Each number is 128 + 24 x the weight over its row's rms, rounded and kept within 0 to 255. Layers, rows and columns count from 0. Numbers have three digits each. The size before them is the row's rms in percent of the matrix's.

# layer 3 MLP up, 2048x512, rms 0.141, rows 1539-1593, columns 0-127
108:115123120117110149091121049112106111106123121128133109146112164167199102083129101125108093116100135131123099145143096100167129145166105135080128138122140133135168136116132137101140123105126156117140182143143152163087173143125129120137161124136155145093134143116120138102124170099124133143143103152123083148120117079112142084094140144172100162105137109131149120163159161153123134097146
169:163162080114103128166147185138132127122134116052166134124153117148112142123095130111106164139137132109129132141104115084131104174107093139087107142141129159148127111157144141138104127097117125132135121119101138136099099130104161129155140124123144128085143144137125148119104126145128115112148126160164157137110125086080103123139155135136131118174126098128136084096177126147167139142137
100:155118080137123102146127109064162192086146131113143121119113079108114138164131089126103164121121107110095146114115120125159126097139132157181081158127139116123123148107138130134159144145080175109107123132121151198164162146102140109100149116132108157130141132122123149109144150116110120120146139203149164146126124122120140092089140141137125156119177122188129117133201148125125142118091
074:149131121140126141127119118163112087134128098173121117126163136107068124135130111155162135096068075127160143129093122120097144077113140088121098099127126074129164095098124139141124121135160120104186181123141132139125142135098090110117109129080119138112143125103138123161116075117159100125118160079092148147184100113108182122140126192140121133115133103136160167128108146106087138145127
124:111144106104146154130129135153092139168132135125093131119099120115108125059151109081127111130085128093084155134151103069117151071126118167156131094134134127113120129160114115168159125127169159161159124159131143141124176140148137128169186122159082126083128130180140144123165143114120143114107150086135114116195074136084136109098154110140117102153136157145178125147163105104113120106130
115:155101132107153145078134109121174133103130135095103093074115156100134113127153117128133127115148124148117093088125157117158161119153127127136083113137125071202153137129092121159131120114158090135103119119135070148127153153125183145117150143109150117099157119114092178119154126112125103125146104161178148125100126114133146115109123116104141094151123159096152115168121120136130129113145
097:141147185140102115160157170120137114120159166130108139199116146168140140120063127076095109099095147128122118143118135131139072114117115121099079135136104143098102147135140114136134146130186098130135122133177136137174117118109126086128126144152139137134121150163130131108157154168120112132148079176089118154111105148152109098078156161117096123132156137111094119112140104138129140131131
115:127125155107130125107165104100155115124074106129115165137101124144090143134102113131106145132206103135111144105165164174127123132129099197146140189169120111129168120153123137137126126127144153185137101112128132128177117149097142155138120138101113088092110097156115100115148127105131141177111097118098120134087142151188115121174069131094094123113156149126083111081153098136108161166122
122:141144130126103092096164178112151120150132126120157102133102119152117114152090081106126129161162084138136160122079157126127127134147161133182131131161137161097156115123110111172178120162112134107134204104115124148136136130111101137112126105142123124154122129107113090154158101114173155141140130141116144129130131156126133151140137118146173136127149133144158159144125111109155117099118
135:152117141126131120122120104118088135158150145082147109093117142104147113130148136158112134175110159111104114124157118189139086134111090110129144110099151144152112088149155130131118141125107132107116134130096148138147150151167104116143165167154107136127094086127161119147151121094137123176124105125117135175125097104147106083102108108114073121088104158165142147101139108140169113151157
105:123126119144097162085110095103138111127123142087133156110141129117139106098123124118094127107164154080140110169092142136152121153116149101183141129107118172159138147120182077147103110115191114106164148077099151098110110156136118138146058178122137128165149127166145136156098141142143142103139150140131152106162124133124094106141115169141075105149091144112165115159190141137128135151140
081:140093132108140121125106118133103120163100112125102102125141130172117109141140131148138154123117138145128151143130108117129133121130138096125143120125143107107136135116140099084116164126136091119162178129136118154130079107083133147135138133114089172118142104048146124153137102142133162174084105131144130124155122131106116104118141085120116141134138125126113152107146155131088101108146
041:098120127109099089138085095109109123117175097119126124113144146148115155121148092102172142114113150147133125119108110109120129116169144146116116142155131125119146105096119129129096093154129133115140111122116125117137129142085131132131160103107137086122136124106141105173119128149162092134149116119117157066152148161154117141096130116098134112118140144075151138131134088158155126100144
063:077122142105104070111151076153088150138124100117117112147143193144057125151133138087090157152123121112124170159097074121119130153139120165112115131149129129114113103111093093117129090159138094137093120106128128102113118185124132139102163179122124099110162157124098105127113133122110111086135112081151128109143096103135150140111126148135081151133114128107087124052141114134124107134155
109:153115151073126119098113161130122139105157134112118170121090130114120124134097150191070105123119112110158115122121167149140127121100136132084123123135152086159098155140096179152141116113154135122125126108119097133107150187134104137142112111145128114108091122120133141160134136132125108101127116082172112090085102099083113157104141123112170122103121114114144108091140125127095136129129
096:116123152131109158147133062170123143132126141111122139110097143153157126139118114125144100071112125111107107122109175096105118115095148100096113079163153092119148137100080101120144086140151134129148138154105141162094116135139138089170143104118138108121147101139151150153150112150132123113119131083109130145127133111126111118131112157165100106161146136143158074123146174118151108122139
097:112123095092085078119097131133131130089129113127110113107136123146141138124129154140117098118124101145160128086131169103126085145152157135118178119162078098120101087148122130154149124114135149141136112072128132073150098108148146100162151104129095141105118118106094112098123109138125120137167189137169127152142137124098175135116116129147126074129096123148124126065118110104094149118113
105:094075122121106139116152155124068145100097111084116126132132162137079120146120112153128124146152130089121129112133157150136131126144156105122144083131152161110132083106063155159096112100131110137107123122119113166140123146136140154149124143117148090087155123125086118114148162076118119106141140158130130133163110125134110109144150090141058124160086108132139122165115133112140112150125
081:196131103135114136103130078127136157100132130106115132123152119106155092124121181123151108137150154154164129131141145114125145160118148186152122166146117122150107101156133175108076124126084131158154109134138161133195155146137142159117077114151131102101147072177174105089130153117112142146137140124144125146160136100086109120117118117106173147145144139117118143091174132150145139140155
126:163113118074111116186104138125114148128113125101144124110081160121104128119138138135124126149108144113183111150163162066144068127137132132150144175138188112107131109147151120130113067094099103153102078157100099151128092148116120149155164084129129144106104127079136130145119136102139136130119156151125102137117148116117121081103130145132123145123098093099162102129142161125148147115118
109:093166150153123128116114073149097118116126097086111126134125104118101136153105122134178105080119114145110145095125121141120130146108133126151157109127124161109111107113167090126098128144109106141117096144115177182142119131132167117194114106118126121161162120114156135151147109115121136141138088090109120158142090135105141120136129186130098109106103087103140152113139111133128105111172
117:100112057118094126112139159104149133143137096136100119122137129146069121082149136119152191148111122099111122148148116161133129166134142132165117177114122101151116078113125197083139133121122139124142085147130102077121158095116134144140110081120114095155119135179135144121143147108130149135108139142122111086147106156114138137158137161163091143145148140138177112151170134113128132086073
101:135171156114114141109117136142181127117090145102139122106141153083135137093201146143111164162112139112127093152131157141135115133147116148129105111140110109150164109100064161091118119168132145137119105095124140145119104122143129148164142133114136150111162110091147129114155102134192110144111120105128075116138141159146109155134161153095121192114156119144130161095132104121145150139115
129:125173129140101128121126123121114127080077097153104139150125110105141114133167120132119137111114126113126086106126087132130128127157103124138158128117152133130160111139151122145139116121163120103161115093140109080154116123088179166114132121114122143135106173162109147137150146118127106102122117161062137120127169137073109141098124111123095104180146084127106135111107111124134187086167
091:099091114122111109090107145123126129106123109157156084150137126158133124085088115101119099119110145105136103190109093139091094154146110102132136128139120084117137169140137129116120116169141126132124100114135144111115133149162128139128084073129120121084162099105089109148143104139086163141135114097101138115126140130131160145124102143134137089104120115131097123133079109162127140105147
078:127104159111098130154125144077121128134122104113128057135122142092134136127116134117095125139137099153138148120188148152160119090123148162164112060141121090133148145129137152109153155146137116149106104085151136081093120160131123170139126143117110098104138107087157208191161129173107114133128131111126111134140131133133134137188150122129174132133102105134135159111125095166134126111148
120:136139113113117167106092130119113115152117113100152132146131165110156120108134144128138093165084131110142104137151118153166149109132111120117151119090115129118091105107115124121143150090121118177124126132124159142180156107124130112168115109167145129126132122137152137136090135182142151114149107167144158095102116123106134095138107122092120080132149142206135121125141117152087206119131
037:096137043159086127107154124108150120190145119107127124130146133151110122113163105144118099125081150106104119144112165137120143130148142101138126151122143123153141085145125119119137122112146128107080144121154131121121098119160104166148166112116099128147126101183127128141085121139154164110122109166137150152196143163148125139109123149150147130124124118146164084128132164146137115113142
129:138155141126130172139119127113139129148096086113097119105144116107119157156149094097125115111117177135134129111136082108155142100165146144156167122130105137124101176134124173124127127110093116105147135105162149133144139140152120135149136134140133130139113103083094162155162118107135161128139158112151130132117105132111102162110117161172112176118118161165125160134051146152121137133150
108:123130140155065157149118127140143066133114165117102132100127151142188118126143151159119101136090123159125139080179105154151129112109160115119102071098115166127140142146142101098139119092130090148083088126133090073129148133109106115116152138132115152168140144132115138106131106119169160134116139089106104113145142117132101124085090089135113129098092153143122141137091122108117129129105
104:128133068163110131143121114120110130164144130120110108121113171139174121116149155146087151113101154150122143149111131122122141053166124161135149123125147149109127116095153106125129126095073089141149123114152156111138149150143127141126128147125121139080132077104117109164124106148090150165108129151120172142124115113143178145147150117144156125083135133114142159192117115145110074084147
114:148162166126142116114104154122122121191139124110126113167126090129139119133109139095096146179103124128135144132137115118182099159123135150142090155081151125144146148113100103094108151106077160138118132133148143111133135138086110132133108139125104144123105085116132092142153168066141111137142153138149111155144108131103164135126124139097121102136119148097145105209136103160113162107127
112:134126135131144130107138129115186061139136168132122106134139124193131092156120144145145165179149162117142104145135098097092170149169140147128131159099108149157131081162097107107147160112141131103139146147154131151192132117106149127074106130134132130129107141136132136102119124191126113137167157142119163097114116138137102130076146136124140132109137132150089113104134087164098136143167
105:125132109137138114162155118134137124105124114068142162113126137179128136156112187164145139087120133130140163111103131087125141191140125129166115123146139117133125156100145165123164064141088090132110075080142124144094125140087141185133097116109137110145157130112182135126139173143163176116102151138134155136155133134078129149130117089139117122091139155124150097151182155118150114156116
119:141128087166134120111131116120208127144110138113107100146099149154120128128165126130096167103138137109117143114134115133122116127172127123080141128130152122142107090134137108176128116132124126127106152118146131140173136152097118139147138124156160105137128130104137174118133140148135138129133130119089132129146143102168157124117138107093123096126092104052161145142118117145124121119128
117:114131104117136143106130159179192126145137149118150158162124115144105151124136129112138087096128154159100138117122179140118141098115129166151134096137114120160139119127129128129135106122123099145115128118117103140178153111120144134109132089117146191083137133095100133100095139136163106129135137131104130115128129117143150089128130131159098144126141108129107102125157142126133167158131
103:126137108138138133148114118092119105165130115115154121138159079119155168131129161104117137153126119116106104133126160098131111148140141098123177091117096124111118144170125091134162119121121182157106133108131124122127162171117121155159108103114148156103143124157124126175094083130136142115095121158102127139132112113113101136104110141146116138108138148137101086116166159160169151153109
110:140122175125119109142136133134114149150136122114102124122068083127114160141126098086114161152095159130121173135083122110169144178132104135138158120105141087145115148127169121085112099138110177155143115117145115109159094128105131132122148118105136130141088092076129175141094135103125141100178102127113113114160123084155112151140134100148159144118091123131116112182069128119118144124131
123:155113157121109137099061120152136132133145149128145122097126099124123069142178127113133116133084127110142083095139104122102097137153130169128155121142144121068135151142092115132154131101166101104139178149154064099127125126069158153129167157121124156124154168153154132141127157146115139137129114152136136144104137114104101114153137141176135124139144100156123125132144134139139117122157
009:103150150149120136132149176138132088094139138131114119113091120112131098132090141164090135102122164138153098141166117131116131124160144125113139162136099127110082063138080170159104130148160141099119120106153142106125140142099083093100129144141120177139122121140097104123125125115170131156129118104128119169111115119152132117132152135079138156126147118107128146097114105155152186118152
100:139129177113170113149138121144156103119109087085133120146114156126143124088111123098155135131161117105118166097158164145102122108093144122151084130147100144123122122091135134166124070098089144134133127130132119130155106098089143121140150121130141141144118165098154096114101132104106117103084139120166133091138126125088110131126100161151130142110193159128145127187124147132116120115088
083:106137097134123150153134073115137107145096114134116151130116123128154123160134121131094156153140137106134122134140116102130160132150083116118122130118113127099139090158119145141116125133095099161129119184118102175121110137142124106166108136137112104102116144153080123115148129111127120153119104112126090130180127156231130142138159149137129139155132176141121185121114140149138134138109
080:107166159086142122092166091105103113156087164106113203115157140154108135127143100132113108145120123155125187158138063154137126096123107122165172134111136116117144149134112100152140097149112129146117148163115157101116083183140135103153122106081075091122134130148128134114173096111149141104167088133120147093144142145130138121123129176102121088179144140144097131153126159118132147131129
113:150125118127158100114114145148135118096112122139114141144105141128132155120129081146129105074127123131103124111109139136096121087153134139117123171143124107128130121139109153140143100103114130155126113135146108169101139167156152152138105136097104122098148099094164149169132121102104095100155156155090177173105146170124123125139160108108080118140150110135209098134141127111160136121152
098:127184162121179131137108135157101158124098115134192123142108106150123127127123129107130067120121119112107123143106142118109156156142133126114121160126106120135147145111097134168131123110141074153120144141146108136097145117168101125147133081116085119144195148091077138157129125170141148161134152119136112126132111118111168139197113174155087076112137107149193151113128154068123133164116
105:127112104172119131179131123101133111120100127124110131118135113096133138094120112121127093149137131118116111131121095179139173103142080112120103125107122140154175105070100123085174137132139132149069132142117083114136120140153110134091143150139121115149143107118156113144121127130160131122140127169103093138168097188134104108140128106142119096073125136138093131128120118120128141139143
097:110155112143115150111106096102100119186112126087088118143084139155150130097102120155147161088150122146144086103121136103140141105176139142145116134105128128099151178136157157141106079157139125136130094154126127126116127179119111154099126137104163134117178157176122097132125128139128130130126119184135151153081158126070146126152119139118162131141114103087126117147140116137117117127135
119:100109132104105106121163072119139124106149145143119099130091131151167156115142127166110133105129120123109121117125129119104123193156124126118153147132129163136129100115147125163139052117111134128070112129117151130092116141149108138168150128153099150137132148133133096119134124110119143141155106117163101177144117075102096089132150147118096102118122077127145156152116108145154135129101
115:107102114117125131141134139129121064076125139120061122129146153152157161154133167139120129126117142124149164109137143135122110099160146144116140135105126063115130122084098150133128154119144146140112164126093115147132128128083129119162100142154100141119132157098138181124150134146165150113126128114129148147143125142132121115130117132098134146122122128181154100169154127140162104133116
118:099148134126132102137136114139140092142111116141105133137166115092146116117069079146133136147089111125130119094114115117143115123077128088109168168147111183118159119119204126134143116102052118180144171121111131095102121080117072154148128134112085143125107125135156138133136138131135155140140150107171115142149158066120145103093088142105122161085081131163130133108164123124137118158115
031:044153101175121101122125155107141070134086149122126117140158141121076135148130107143123138140116087093139117124154117137100155141123127104098111125183148142170092121062116093187126121081140117131128132134125125149116151147105134149098146147166126146130111131119132129100098075139129162105117135102108117183086163139120087108153113129141189182110101134139093098141134129139165129132133
128:145145124152082133104087118103111114093139107136110096134120134156135106128121158108150133110100144114105131146111161145093130128134132109177110149127146069130121115135191131148122111108124143166115173149114070148149170133111112136128104135181129110133086096083143139165126167109131130127099139136114144141061082110120146144169112102107117109161102124141139160125119153146145148167138
126:159129151126162139069162105115101104086112102079132147131120135138101101110154133123139115126084154125139098119099163104138119153125131112137115080108134144110162142130097104145089125142109160132109109151176131163125116106088124146111109111099131132106080155114113126114128100125133111131178178143112093131124113095163129140129134081142081114150105129111143137125155129096147141125122
117:142112157104139127093113105127129119145158166128089160156102173142113093091130149141143170140129137123157135131185132093125147138141123125146141118139169123128119149166152105136103152118126117135122086159122170087114132135113150109138102084152152142099097162119138113155148109161114100115118096119142147119100165133156103156133119142128110148103152109133114194083125155142103141105112
100:150099107131125131152095129146135091140132085149116122088174119113098182125077131112108158156087144125097081143111134147056095055152168151139106157140139137109155112135138096117128119149109071141100141112097118133147130138137136103195133136167108143134130158141157122158126158149141100090132143145086085159095125144154130096147177113095142122093127124164137170135138168094141146151092
# layer 3 MLP down (transposed), 2048x512, rms 0.0334, rows 1539-1592, columns 0-127
111:119138057144119132132102123116120136115154132147116101172148110160135149143127163107070129106176138162139099107079095136137156105163156155110092083143116117158141118167122077119141151134155118124111135091149123200136154130150159127103127150124149120142085172129125147110160111153122149125141128112132114174134131101120169128121135151143088117101116083098124131137058068169155104158128
137:103147101104119156169140152124105116145135163152144139126165065111150162126120122090137152120146122117157099159070105114114122164119078133122156113156135125145108117187168077137098123118090170129131176107126129134116124175141133116127124126172096111130131130128117124140127130137098112112122111144171117139112127141144106171122131160104088152155131096143112106110116157136154100083144
097:113150158140119139187112123079098118091139092123082124151152123093132137127123127139114134109120126096135110154167140124115195122102146099128141128142091117120114130196151124151125149095139073102157127143178096208116164170084119127105090102102075098121094168118164127144133120129161093104124105110172158117103127111127103136126136099146151126130145149150123133148105140109178115124179
071:121121120109143159125113143175136073105116059121085126167143140151186137142171166131121140124132114130168114097125082127120106132135090116122138125136139086145119128149102136118134093114096146117132113105126115140137123080147120133101119166148107145161126093099145143141132130120142162148116132162117121137131096136131124107074079147153137133139168139169125098113098130123143102118111
114:109090138162158125110163129148162093163107124126128124128159125103095130123151134097153108128113150142123161114105109131134140091105119127166110159139136134104137150146110121116125139112115144177133120115084130134125113144129208131160103154126114115100120142133166129132154159086160149103134157080144178154170126125130131092112087126154120141176127103137109146141133138122125119127145
112:096129117100149135118107150121143110130131124131111124142105112120128162140125098144158129143133131174109114098162134157147141150124139129175099163135126160163109144177138086122111102134139117109110149087153130133120130117135125146118155098084129105144134141156123140145157108120120125149125131150127116099102145155138162096103157116117156101150143150132089085147086157126154135085156
099:095142112104154114086136150145114119095127123140108076084113133099163115109133107136131115138105128132151132136137107131149120143159180113119083106143062108167098139124130086172080069155108114095111164135097147145157133154126138117110145156133121073198145161099131143084118103138137140103099153137124124109100086115108167159159105153074095126087156150090114116134119115079159173104146
111:166110142138137154152155175105094122096135148169134171127132159160166159154166102096116101160063154115144119108170145133084152122143102110096171168156110112157099143156119146124103106167117114146123113114136111122131114118113147176119110131150141130138108145135146182068167139108124111137171102189162115104177062104114140118116152093103141175111147112117119181101136098128126159133166
122:086160195131127130067158137134104092095110187145139114171134111141122137094111091170141117099126130116165058133142149130141121116109158130155074129096159136118116100105103135149162121139123131119132167122129106092127148125182155140116144121166134137139124118124113045123123110044107156139132139064099171142102106140128137133137125101138128131124135108121104145137109156151109120103127
133:107099151151129104181121143098115127125166101114127147099136105164116180127105119121129132138077091123121128150112132140117084164117125099103120111156079141104108077104172123110127129097123152103180117123165166130156095152137110136112167141128110073143172079141144175113106126146129133133123107133134130118086154163127117151112087130130097143112142093103144129130143123147117103135077
090:126164152141134117117133089133152118182110101111112103153074097079163116098174110126138163156146132111168123132112129111126093169140118099161133130155120119110106168076108119109162116111072102124160153108115131152145143135112134150152122119152130161104127104139139090170096116137115136130126171187197106127091143073114077110128118144123123153099119119139180111138142146121122137155114
076:122170095153133155091144132157149108112164144135138093147164172116110069180131125098103159090162135098147096155160133092132110107147124140095154129144113140137113130173084123150110138129154137124189109141132110100141101133125126102091128118110156122146098136120113164134159149146105135179134154075085170139111136149119127187141128089145131129103125085157110088124122164104131080141129
040:155124117105124098121151139141177117155122161116140114122121098123124141119140183122162154114124144149156137126106119158117112144125091125144103099108117128110082088148137087113140113120120150099120144107120144093155098130131128081123174133106136094160117160149158102121173139082104047126124137146126122128138139115115115156147119136121096122123127148141144086165115121119101137127136
064:148120112119123131126136139147137129112139102071122162120137065119125101172163132109091137086119138112160168160167095135139122167083148101094125131135098125153087131150140133180126132059143069077094133184177111136149109157141159137165126134103155127115135097137100088152143140109172123115102115118141129130097143117075119158121149168114115131115159119124116093093144122132106097140094
106:129127152113134122104149145091142158154149157105109112154124154138103130164120104122160118136116182195129134085134109162138111121154173132149114141104146139125110105111156127127095154149114133102135146105098157155107137117121104132098135121122116096115140110115127140153131118125143148157094146091169078141193117157125104139098118164136127108107137130132092131187189126164119079175178
103:146075096138117130109124152145140102143096127172139106116107154134148118100128136136120135147137099131122102142074118138104157159144188140123125164143121105123126119091171095122096096165132135132153090101107127120099145088116108165118098165177095144100137129146107166107129130149168127115149106116099130093102170120135177125089126111150123138111142087155142133139102180164093095132103
101:149119113090140129134117169076118137086153149113112109150103148142105079118154153122107138114123159150134147166109120119156117122107136117154138125145111103147127110108126126107144116116132139098113164114134079131095143139099120148126139103164102160137113112078127165073097138152117119082158130119112127158131124101107141104141131098112143080143142154083143108144146138130161106133171
104:129107168106095143130109147084082115095181112135119112133116135157119166097140156170135118125138108163123123137137133105122152136095150113136120144112116110120128104129158125133155127131149119127154121128192147126100138114099082105126160105123111094114169135143141182128147123145114108131092106192142148133131095112094169139139090076089172144165138156098123114134101129109148101098137
078:084137132091091111151120114095080125146104140086065117129114100135141123152130111115164122101080113095128127115135130112119124098150150120154142156107171091148160145075156149112139110124125129132099121138102153113118125147136138149117068096147146143143114137157113126135138125116125113147108122109134140135132160135147155141099201163099072136138115106169110128106122152125130142137171
122:136103133138131135135111184153138125128121119094151127125077168148126148161136146116117130138101110145121150110119134138165143132123112127146074147116116137126131139127142144113165130129122138111118047179125085155162131089124156144133117111113105123135149108135134120108122097092136135128131104139148124134117099116150119150143107107133149117099158126096132109118127148142168121156143
088:117135106131149103112108140133130108168093116126152128123146089154115117135151061160125168112151153141141132123095115106058099142144124117170131125103119110161157144114124122154145111096141102167122146161140157151101108102112098092154149134098106110134165132105155108115152105132133179173169142175137128100102119101131148110114101121147143150112101130121131150181153146180123135153082
106:096129112139129113089150136133125130130137157095110125166122156144189127149130172163139170175132180125116112159126141154145149154157117114074124128096118124131142097143114165131147112137107101141114095131146137171109140106121128139164121103142141108150149117173130162065129164136124074135119173139138113114134134145147128133163100096094123099105122091073139121153150165155169178138096
103:121114130161134126134107126071147109147115145120145121112131131112133113114130119108098137071168168161105148136139121137117117167111194139082125159138118168162149148148140092126143132154110153082142135121125126149139142165099114134154134113151133124126116112161182128171146142140099127124158133152065129138107095160111130124133147136136176113131075127156149109141131148153182090160117
133:106113131155090126120131112102172127097089120174127126151111110147164159141135123132119116137132116129122113160125141122143108125134147139154133129088137129124133129065132128169167133116139079108098111136144174108134136142122120091112152124107133119095117168198130100119167137166189116126086113156121110155133142134141088138122137173155081103138160068121138116121103152148119097101166
083:097108139131119143142131099159129143117160105146120143119105112107175111150150132110171153185121157137144127123088131172157138165142105139152094147123112160140174127145103132081146096131142137128114147133134118072094140096078113185119102149109103047135133116132126099129152110101189143103090131136177141135147144121109098145170103087117162155115100126153139122157158153078131124083123
085:120173125120138128099096128094160090114131055119135148171137092140136129133126162115121136123178119095147109126094124130136117126141128133132171143152172128115139103178146118166125170123130130115130166157139144147146123124121114114164127107148114135135125144118122162091128092081165095100108138152158153129114106134112121127143095142178102153110119124131140121097125102132142168170124
127:151112148182171128110122111096128123139141149106148164121085150084154127106140130147170116118115087164149119132166172127132155100120162134125112142124092120142163121135070116138120100137130106147107127107077149188122153142135124152145126121135119107129132146179126100108081113152123149110117092155117128097128123099143127134148109114128125127088132091128119145145136125118169166145127
037:124116098149133133103118140124150114118113118133081142118087164115119129142099125094097105143119115117127147135153149148149078134120141135144159155098091151126134173151118137145144089124118129120122161130108139140128118142153161110079103133178100136094111096131109155156133134178151158121175130154152105127117131129164140078104130156128122134122156141132159085131099171089093120108102
110:132114094128138117121156137135122120177157127108103122133126116138129134103156124166095170116136112177146129164135151141149132082168141168139152140165120157144125150142149130162124130124181070102110161108117174138153159152109099119112153125093120093122150158128117124126132095147157179095136048123109119106089108119148126145158085139093164106134129129103161117135120102110123095092125
115:122175122107149153095110127113130158101069076131118135106143153148120107108152164124098148134134146107130147166119144084131099135067138129145072135136121121131171128131173155145123168128153166161128138148126139161151150164141148075134152113134137117124151137142115102174149126139094147139163126115148108091136122121148126126137118128094121123097108152133091135149120081169130140124129
104:132125131138128135087154148112152143109140135094109130152142152133120129124093111153162155159110155159121141142096133175112133105124158079192140176112165131181134148142092100110132132088162098081125069111098151128127117101136134162157094104076133110115120134128163162099092109148120126121108139145092105029122149131121145127090147147164133105145120076105127165123113104171138105126082
113:125119151136096133157171107122152108077134131120145109156125125068108148113137142100147094165094122125128113144127134151102142151097079145105124133074096108158118120081081143155127118166127132099099125143116116169166146110109151160097156137117118167129105136097123123159122132107113127134118129138146155130113131128121173115151157113133112107200147076120147094161127129131124114095087
115:122144126129153157104167153105140148149104156148113179108096139091085165174078115115138143141140105135152144158104141108075134110136156074160116090131162130142134122114143079159165151135113159147122103135096151099127135115126141154146153136143165111124137126095131108126127162120129101132123119113098121176168106107130081149158117166106133138111079117158119119135107153088165129101123
097:127132134150124151151142123123130101161152128128163077095138161142116135120109132145068166116155155136108130153069140094087061138143166109177158092089122122165126120137091132152132100099159142161151128102118214118133099119123118081100136116134149125119179148136169147150109128152123146096173117080121186096134156102117176136130139151119125126133120139165182113153159095120143159109109
100:131161137126145130113161170135122146118129188178123150119125152154124142171104097140135127119147123159119180164134118145109139140106073097093151115148156122114107123127152144139100118139116118116103158146118118113134139127125160136144160143143090139147114087138117154158129147163138146129121120092134154146154103085139104102135114133137071146129127119128128133096146166120127141159171
123:141131125100119153118157093120128140106154124115150146096107123127099144108115127104121089108113136123109105122123113144172124141150154126135110123125075132138090096139095104122139104141124105123157151161125093161121145147116134091156127159161147152135161145128123110099161127133090094127117109140117099143120101114084168097138092130161106095077135144110099124147138149118119156146113
108:098162188099113144153135135112105109099155143172147160152134124102141128139154106123115161124111128165103150140145136142114129119101118117132131123149106155138138159103129107072150115182116072120144119121099108182085143094120130160139091108162122117124128142136118148145095083125078120135140149108136103123147132084126050153096105130136133116161100163102145164095110107158100124094146
120:128153114170167132127108152157187079167152122138143118093112145158107113172135118147122138103126152141136114169139119116118157122140183135138164171169135136143140132130149126110140148094120128151053127116148122148130143079124138171122154147142156098118104127167134137111125156121143171099121137134156099182095141174158124125061151215123125110057153126124096141164110118133146165122101
112:116107118138115163152164176139082140118095122159108133168137177132057126132148164138140128130066137110138137124113099126115143135105102115123071154132054110130114122108174112121104089077133172112072120094126117114059136117112120125142060140152088159131096130124092148080140118108158151147119117147129145106164165127089124130129118089127180142122114145149118122096144126137147212138090
006:126140141162134089120164138138112196090122130113087139121143138119097098117143110216115121121113098137147106112143116139132115126138118136107147110142143130173114149119094133086166133145096119130085124125181147116138201138146120116143110121149119084166140143107140148122135089115116125110147110105140110133115131138143106152153124120152066128098152121138129137107167131155147148162110
091:152131138148144130121104106130156122133143186097150118148097136117148114143091140137172111178121154149096157158109116122129087156117204134147153128136134103163166143140169131125118135124142088154131130135122097160109109132113148115116098143133159144177170147111107112110121149128117166113153127141129132121197102113116098138137120165126136132127143134123136134119139122125129115108144
086:146105153146176185119085133115150175121118137136210093115151161153185112145085115140115088144136129103119123121104146149135116117115133136150121126130147133125142140163117106140120124145130116131074131142131122130129121117134146152110121114156158132149119075119124157181121126130104124132147146120129126156116153171123130126128108141122140146081154140115155147100126136109140155085134
084:133130159144108129150121136101155124135079133122098149109092170145103108123102148161137118115088104086131121115156125121147139139175168142128137102103082156122071114137175104162151153094107142162125134087117120114158124143126142102152119133152104119154156183126135139078089165137113151173085110127094087126103140152106111132148097150088115104165092121140153124151109141120112107151131
100:115156112125114179149121092178113125163087136151144155108152107142094126098114147120146123096143117130090104117076130110105087083121133108144091113180160109135126122103116163136168111095108116147153105165125079116139128121135147104180129108121097171144104095106144123135108134140146119146133150127129154095111125155108133139148126125148125198154169170130094158134175151096154149098097
104:115168148136118079176138138108128104168111129158099115145096089093118117112130112108126197120073083151157115132124093190132140129122135112123062133111108115133128147105142134113110102133126106168111127131107087153197139174126189142134093152108098133176134096196132093118090140162170139122140124161131154140111147136151099116140140144169123122148146116136149127123143110082159110165163
116:116095122109121160082113143139127130136147149164142079135098136139124147150118132148080140109141124165153131132142129151109087099126157146129134134100115099152118155141101144162122126108111117111164146142153131122143151125132125138095167128128117089112151135096112096158106100129100117136116140120087156112109155153180136155141123146131190143121141095118125133095089119104157137103154
095:103152108139136128158119145116129146137062097116100130133111132141118154126148099122118115105150123079108128112123108122125125128148149105119098161107138174160106093127164104098069123147102150102138096125120119154143113122085116085131152121131154117088149123131147106141130117102116155175115104117122119151073129104175112130124136125148165110127117128127169131133103135120171175144119
129:111122123149096125108146113115097157126126137152117122161125104080150140163130106132106124101107127138121119112105118110119129151147168145098112148136137105123085152105124108140126092115091088094112111088105158175186133137148166145083143119117111134074081129139172126159131151117146091131127100139138141127130113103108091151127122142130118122128114079112121142166089107146096109116113
117:103124132109127122071104135127139104109187147136060167142148087086124104155083137140101147130076107104123118152138113086162097157131152181180124129150120121171131128107147124093120132112128132095152155134091156105139087165138104109106148172129148157098120126117154147127136121093144124137110108079099127096064140158130115096111136149121117117167140100107138178149153131090152137135126
133:120118140158096136098148176122164125117121161166191175091086134100114127121098120169131195111106101143133177164099115148114159133094136098147131133139139140124143157165142116152115119129160110156132132105103127139144146113109170144107113152092112128106122142150145115159174149148106090141114127160148134110140118114166101135148085129114123139159123114120095139116155127160175122141153
035:106097108153132114084132147124100180127109094121092119147105112139084078078152103160120153130145131124105102138111107162126185095120140131179118130130136147158139092121095108132104141154154112123145136145153117179168162141098111136128127108114078122098129139135149126114128104137109138138124117148136124149143115133124104094128169133169109149123155149109118132159142124169080123105115
134:119107156100109141146127125126156137159137118142152098126117120097133152187120111147110103152130118117173183117130107137088124144132142122171128149130125138131189146135141119146092096108168132115167142125118157120164128158129140159125095140152185137148111108141107124117100168141027092068164110145131131128201105115153124122127123127131165111097141147141111129134132154125155137123159
117:117127139147138137109128109091141151141130150109146156128078135138104133111142150144097074128120127110160132116108137117151138167117069103138116108158136109104157136160103116138090155137188138115147114152140153134113094148137131102129121114152177123156137151131119156157115107173099075130095063138118122153136133166182116142155147140149127105071124094137137086114110056101159100143121
108:141122102135121118142113150146114131121139151116165101121144155117169141167130122139129116080136143108110110114133103116109119151138185117124166136132099090147154117086114131096137110088134159120195130083153122161130141120096114114131113113153105101155136104147130139128093126116120163148137122161116140133140104142146168153112143152150127096099124125080138163141156147153147090153141